{
  "hidden_size": 448,
  "head_dim": 64,
  "norm": "rmsnorm",
  "rope_fraction": 1.0,
  "tie_word_embeddings": false,
  "init_std_o": 0.0,
  "init_std_down": 0.0,
  "learning_rate": 0.000771,
  "lr_mult_up": 1.03,
  "lr_head": 0.00294,
  "warmup_steps": 551,
  "batch_tokens": [16384, 32768, 65536],
  "max_seq_len": 1024
}
Each number is 128 + 24 x the weight over its row's rms, rounded and kept within 0 to 255. Layers, rows and columns count from 0. The size above them is the row's rms in percent of the matrix's.

# layer 5 MLP up, 1792x448, rms 0.0531, rows 506-520, columns 336-447
size [ 95 111 104 112 101 102  93 110  98  95  89 111 100 106  99]
[[156 144  88 131 154 168 169 124 110 143 103 147 113 128 146 156 115 144 138 170 139 140 138 161 114 105 112 147 127 138 128  92 114  98 126 138 134  94 169 112 107 125 120 140  58  97 121 100 169 121 136 127 154 150 167 147 141 120 143 106 119 146 103  97 166 147 119 127 117 139 157 134 131 119 169 143 133 130 107 124 142  87 126 128  96 139 114 134 131 123  89 118  97 141 117  88 150 118 142 135 132  62 149  88 188 152 153 107 178 151 125 128]
 [114 154 128 133 105 109 170 129 133 109 154  78 129 102 162  94 118 138 146 141 144 146 102 113 115 162 141 137 136 114  87  83 192 134 143 127 113 142  62 133 100 170 132 123  85 124 155 141 162 145 165 149 106 144 156 173  95 140 123 120 162 161 127 135 107 134 107 141 139 143 111 104  88 131 138 100 146 139 137 164 109 140 129 136 114  78 113 111 131 145  88 144 152 166 127 161 171  83 117 138 143 180 176 183 107 128 108 149 142 144 103 113]
 [185 128 110 137 164  93 159 107 111 125  56 152 132 103 129 119 139 143 142 141 172 143 164 112 110 136 130 118 161 126 137 118 114 125 147 124 150 159 174 117 102 135 130 132 189 150 169 141 158 154 128 133 111 136 130 148 110 165 165  83 158 124 122 103 111 166 152 130 108 139 104 153 143 140 119 116 129 133 144 100 129 125  85 141  97 103 113 118 112 126 118  89 135 151 126 139 120 121 114 149  98  94 132 152 165 127 151 161 156 131 104 117]
 [173 126 102 121 121 160 160 109 168 114 138 136 137 118  87 115 161 145 120 149 118 147 138 141 156 126 123 136 152 167 140 144 114  92 138 119 105  85 153 121 141  90 111  90 180 177 193 161 150 125 145 129 107  96 135 134 166 119 107 112 179 134 119 137 130 138 160 115 121 108 157 139 144 138 105 131 151 137 129 124 124 115 139 141 132 128 137 117 144 138 131 117  91 116 119 111 127  87  89  97 175 117 120 143 130 107 111 153 123 128 181 154]
 [108  85 135 106 165 160  97 135  81 137  93 114  87 111 127 133 137 114 106 177  94 126 152  95 123 113  72 122 162 142 127 142 139 127 120 130 140 179 120  60 126 137 175 131 104  98 117 112 152  80 135 141 123 148 103 134 155 132 135 137 152 125 120 117 120 137 145 155 154 159 124 131  98 117 127 116 173 120 108 131 132 134 117 139 178 129  79 105 132 120  98 137 116 159 137  89 151 117 119 119 137 109 120 115 180 141 122 138  87 116 144 138]
 [103  80 169 102 147 125 137 149 103 124 131 127 110  78 105  99 190 128 125 138 116 157 143 161 116 135 116 131  85 121 133 138 167 116 138 173 135 102 141  95 115 136 145 108  95  88 121 140 157 127 148 134 108 115 129 131 148 121 152 135 159 140 156 134 149 135  98 146 109 143 140 142 160 144 123 125 127 132 137 109 155 142  97 102 150 134 121  82 130  99 131 138 145  85 126 173 129 133 149 132 102 190 151 135 145 116 126 135 109 132 147  60]
 [ 97 119 133 104 156 126 124 134 151 112 112 163 115 156 180 177 124 103 119 133 145 145 126 125 141 151  89 144 106 111 124  88 122 135 106  91  87 181  86 102 124 145 167 136 125 137 169 101 125 131 162 178 149 136 159 136 109 182 133 154 102 148 130 170 119 177 120  67 165 116 119 145 158 159 119 141 128 116 133 152 163  95 142 124 120  95 179 132 136 118  83 136 115 169 145 142 102 147 123 147 117 114 135  90 161 150 192 158 133 131 122 135]
 [107  79 126 126 129 106 125 104  83 122 112 147 154 149 126  75 146 147 115 140 144 162 123 189 158 131 120  81 124 133  86 110 108 143 126 157 105 119 145 125 122  93 110 125 116 186 139 163 168 121 107 152 142 112 163 107 101 138 149 110 110 163 107 113 112 166 134 131 144 120  93 116 152 131 138 136 113 140 124  91 136 136 129 132 122 132 160  74 107 125 145 103 132 129 126 111  96 119 118 105 130 120 162 120  89 146 114 149 153 120 115 120]
 [116 113 134 178 120 138 143 143 156 120 122 145  85 132 132 141 139 126 143 152 120 112  98 119 127 170 100 130 137 116 116  81 110 104 117 115 161 118 121 144 141  86 141  95 135 137 154 149 116 119 123 109 108 145 164 148 138 123 124 110 131 135  98 111 103 120 150 133 144 129 104  92 136 144 125 156 141 102 131 155 117 148 141 119 126  96 119 107 140 133 142 170 114 112 128  88 120 132 113 134  97 130 121 102 154 119 107 150 112  93 149 117]
 [130 130  90 121 160 147 145 125 148 117 125 135 118  98  98 145 179 126 123 171 159 104 128 134 137  84 139 117 107 105 141 150 107 129 146 109 105  92 166 102 135 125 132 163 150 139 144 147 146 141 135 171 149 128 153 161 116 159 163 115 160 130 109 128 101 118 133 168 101 120  86 153 136  99 144 141  95 148 118 130 102 124 117 120 110 103 148  98 168  93 150 148 128 106  93 108 189 121 127 136 180  93 133 135 181 153 134 135 130 140 148  79]
 [158 147 111 192 160 139  92 103 121 167 132 131 141 127 147 125 121 119  87  92 124 130 126 107 155 144 115  90 117 107 111 127 132  98  90 101 144 141 157 166 166 114 133 135 116 104  94 169 147 100 102 121 131 151 125 121 113 144 114 155 163 146 111 153 160 139 108 162 148  85 122  84 155 131 179 108 118 125 119 130 125 137  91 169 127 152 133 130 115  96 117 130 131 117 178 102 152 181 108 118 180 127 117 130 122 153 126 150  95  92 150 135]
 [110 133 118 111 156 183 136 134 120  97 120 112 126 145 122 125 125 130  92 117 105 158 154 144 160 150 110 149 122 167 135 129 126 104 163 164  99 119 126 101 112 154  95 153 181 136 123 111 115 164 126 137 135 109 132 120 134 158 152 154 116 127 128 127 156 164 130 165 140 118 111 141 133 162 177 127 109 115 134 129  96 116 168 102 164 150 101  85 115 109 127 186 147 109 144 151 140 127 119  92 144  76 136 107 135 117 159 170 126 101 116 134]
 [159 137 152 152 105  76 161 155  90 166 123 123 114  81 111 138 101 100 129 173 106 142 136 129 137  91 184 101 127  96 116 138 140  70 129 142  97 118 122 130 108 144 108 109 158  90 100 169 114 144 148 129 152 159 109 119 104 156 129 133 120 122  99 141  97 133 133 145 132 149 108 105 120 139 184 104 102 162 118 124  85 117 139 120 181 141 158 155 153 116 124 126 116 110 158 134 101 140 102 169 169 136 100 135 113 115 100 150 150 116 156 118]
 [136 113 119 138 117 101  95 127 135  97  92 147 144 121 114 116 124 113 150  99 118 178 149 150 148 110 105 111 106  81  99 111 137 104 157 125 178 140 109 144 130  83 142 107 151  94 155 172 124 143 120 141 104 132 148 126 104  99 152 148 104  92 145 117 109 106 152  96 157  89 115 102 147 194 190  81 105  92 143 140 101 113 153 123 148 116 135 116 125 112 133 103 112 152 120 141 128 151 114 145 134 127 131  92 140 139 119 152 136  87 121 106]
 [121 103 100 124 158 137 107 155 111  84  83 114 130 125 107 132 134 107 126 133  92 137 104 161 142 131  74 119 153 113 129 116 149 133 153 139 106  94 131 138 119 134 109 144 138 202 134 101 154 101 143 143 128 168 129 119 135 117 116 170 176 118 121  95 125 133 100 128 134 148 102 105 151 139 170 153 108 113 123 127 122 127 148  89 127 142 112 127 114 120 166 110 148 125 114 127 137 145 134 140 154 146 158 128 145 122 135 115 124 111 166 107]]
# layer 5 MLP down (transposed), 1792x448, rms 0.0484, rows 506-519, columns 336-447
size [ 94 108 101 109 100 101  96 111 100  96  95 106 104 106]
[[107 139 146 109 139 136 129 160 150 195 127  97 130 151 172 113 131 114 131 151 102 135 112 150 105  97 128 121 106 137 110 144 114 138 162 134 142 142 104 121 136 140  97 124 163 112 166 111  93 111 153 131 110 102 136 137 115 148 121 142   0 140 137 160 119 145 105 161 142 127 143  97 117 137  94 145 136 134 137 126 123 115 160  78 110  73 111 214 125 131 127 158 137 119 152 140 126 124 153 135 167 180 102  96 137 106 154 129 163 124 116 145]
 [120  82 155 138 134  88 109 111 121 120 119 160 114  81 153 123 128 126 131 126 148 124 129 119 103 137 131  95 129  91 163  90 185 114 119  82 153 109 147 160 152 155  95 174 137  97  98 154 132 131 127 132 114 134 120 144 127 135 160 128 161 129 125 141  96 127 142  97 173 143 108 110 102 130 146 134 142 129 134 130 114 126 107 106 112  77 124  91 150 112 150 126 147 157 131 153 149 153 143 136  75 106  96 117 141 160 153  96 104 144 137 106]
 [125  89 105 148 134 108 150 108 140 111 140 177 118 133 114 145 113 130 107 115 150 151 130 104 126 112 111  79 140 103 160 137 112 114 155 112 139 131 100 110  91 106 141 165 136 161 140 113  93 126 126  91 161  68 113 111 119 122 148 146 146 118 120 110 109 126 146 153 116 133 119 143 121 112 124  81 115 135 129 110  96 132 117  84 127  98 123 146  91 139  80 156 145  67 154 138 153 160 154 109 147 135 118 126 134  91  98  90 119 158 142 125]
 [ 94 143 135 113  99 123 114 132  87 118 123 136 124 108 114 126 128  92 158  94 134 103 115 105 140 110 142 158 134 125  69 131 126 152 159 156  90 155 124 157 104 131 161 161 123 143 137 118 116  86 157 123 144 130 101 163 109 117  91 102 184  96 107 147 159 101  90 125 157 108 137  89  92 131 134 153 119 130  83 117 138  93 172 116 115 121 114 156 131 124 140 120 117 112 132 147 143 137 103 146 106 127 175 119 110 180 139 120 129 131 125 170]
 [135 141 183 106 106 127 112 164 152 161 120  92 111 144 117 111 165 130 119 125 139 116 115 142  81 127 127  99 142 153 117 118 129 173 128 121 173 176  98 109 119 125 119 158 140 155 126 101 124 117  95 152  86 114 105 138 108 155  87 141 177 155 152 118 114 105 123 160 143 122 123 136 105 146 124 136 106 129 149 146 128 122  93 156 138 122 164 132 152 103 124  86 129 113 136  96 145 149 140 163 107 160  96 151 138 115 137 170 139 119 117 152]
 [147 144  98  89 110 149 117 146 126 118 132 149 124 150 129  93 126 147 130 130 122 122  99 147 116 141 156 108 166 126 136 113 107 133 149 152 128 139 110 106 125 102 111 128 101 146 146 149 150 139 136 117 155 186  86 100 113 157 164 181 148 126 126 179 132 129 127  96 142 138 152 117 120 178 146 148 111 119  62  94  91 118 125 108 105 140 113 163 114 120  98 142 145 123 148 113 144 136 155 117 105 158 148  97 101 144 155 119 130 178 147 169]
 [125 116 137 142 119 117 125 139 140 123 135 109 100 104 115 125 112 154 125 122 125 144 160 102 133 114 134 119 135 151 138 123 161 147 132 152 115 138 136 144 165 125 111 102 142 151 124 122 134 130 115 111 114 139 143 100 142 126 132 128 139 119 104 165 170 125 119 115 117 134 117 129 119 121 108 114 126 120 148 133 172 107 148 141 121 161  96 155 123 153 134 124 142 121 156 138 131 124 145 132  78 108 181 111 135 102 134 147 143 116 143 187]
 [117  89 155 124 122  88 147  81  73 134 154  84 104 132 103 146 147 172 132 135 154  97 132 143 142 146 117 147 146 147 172 154 145 137  74  82 139 112 140 132  94  98 115 104  75 107 146 154 133 141 115 102 137 163 155 128 128 128  81  99 165 110 161 142 135 136  94 128 131 126  99 116 140 132 141 110 134 143  95 138 143 162 128 129 110  98  94 123 156 120 134 159  76 158 118 146 106 134 128 125 129 108 122 119 124  88 143 137 174 108 120  86]
 [137 125 165 138 150 132 150 117 111 177 110 126  91 152 136 100 130 126 154 135 128 148 157 100 112  98 125 142 105 133 114 106 144 114 116 147 105 154 119 165 136 139 124 149 151 146 123 120 141  97 149 162 101 146 139 128 151 128 108 132 101 144 104 179  84 132  88 138 105 119 133 106 120 117 124 147 148 138 140 129 122 146 139 160 134 108 131 132 112 166 123 124 108 152 122 123 147 110 164 141 107 136 106 131 178 118 130 120 115 115 137 109]
 [134 111 178 166 121 116 130 139 125 156 133 143 153 106 137 123 162 152 151 145 120 122 134 140 130 127 130  57 101 120 131 173 155 129 110 130 129  84 122  88  98 134 136 138 117 110 124 108 153 146 137 152 141 121 101 152 136 102 132 122  15 133 151 144 125 119 126 136 143 129 101 113 141 107 136 148 118 144 121 148 123 133 120 107 128 121 125 130 133 141 142 150 132 126 125  66 164 136 152 126 160 120 143 133 114 160 112 123  99 141 150  86]
 [163 161  90 150 129 135 158 125 114 148 131 156 148 111 124  94 128 135 106 119 127 143 137 122 131 173 106 115  86 151 159 157 160 129 116 125 126 139 169 152 149 106 145 144 130 112 118 156 124 123 140 147 136 159 102  84 139 103  77 166 132 143 125 156  96  86 117 172 119 124 111  96 114 113 108 111  98  91  73 166  95 159 150 119 147 145 143  92  69 100 121 125 160 130 134  85 137 149 103 121 126 140 132 171 113 164  98 109 150 126 125 184]
 [124 102 143  86 137 101 131 120  72 124 191 174 116 121 144 119 101 127 138 121 123 125 102 139  90 106 169 121 130 113 142 179 110 136  96 131 121 128 144 147 154 153 162 163 124 141 146 130 103 153 121 119 134 113 154 134 113 110  82  82 142 130 131 147 157 115 135 136 108 158 132 126 127 141 125 106  77 156 142 135 114 115 126 152 109 112  66  99 119 144 121 142 166 126 135 155 120 118 153 143 136 113 139 109  98 133 122 117  81 113 137 106]
 [133 129 122 101 137 105 101  94 121 128 158 157 131 101  96 116  96 140 131 130 144 109 110 116 131  99 147 130 133 121 146  94 101 123 133 118 119 127 121  97 104  99 107 100 138 120 132 112 119 109 131  61 121 156 144 129 141 179 116 135  61 129 121 144 128 130 142  96 139 101 144 104  88  90  95 111 102  74 157 122 115 156 143  88 150  99 126 149 113 120 124 142 128 142 180 105 122 111 107 147 138 159 159 117 133 123 118 146 134 107  93  94]
 [108 113 100 100 110 111 130 154 161 153 130 105  96 120 142 153  98 148  85 134 127 139 127 110 113 127 138 135 180 110 131 157 171 115  82 125 125 129 111  77 162 101 158 162 116 190 143  78 183 135 135 135 140 133 113 104 118 150 105 119 122 142 108 136  99 107 140 125 130 127 114 115 109 102 128 143 130 123 147 146 123 133 117  72 127 116 107 111 137 113 118 119 139 133 165 145 153 148 114 119 152 123 177 134 127 135 121 122  71 137 136 105]]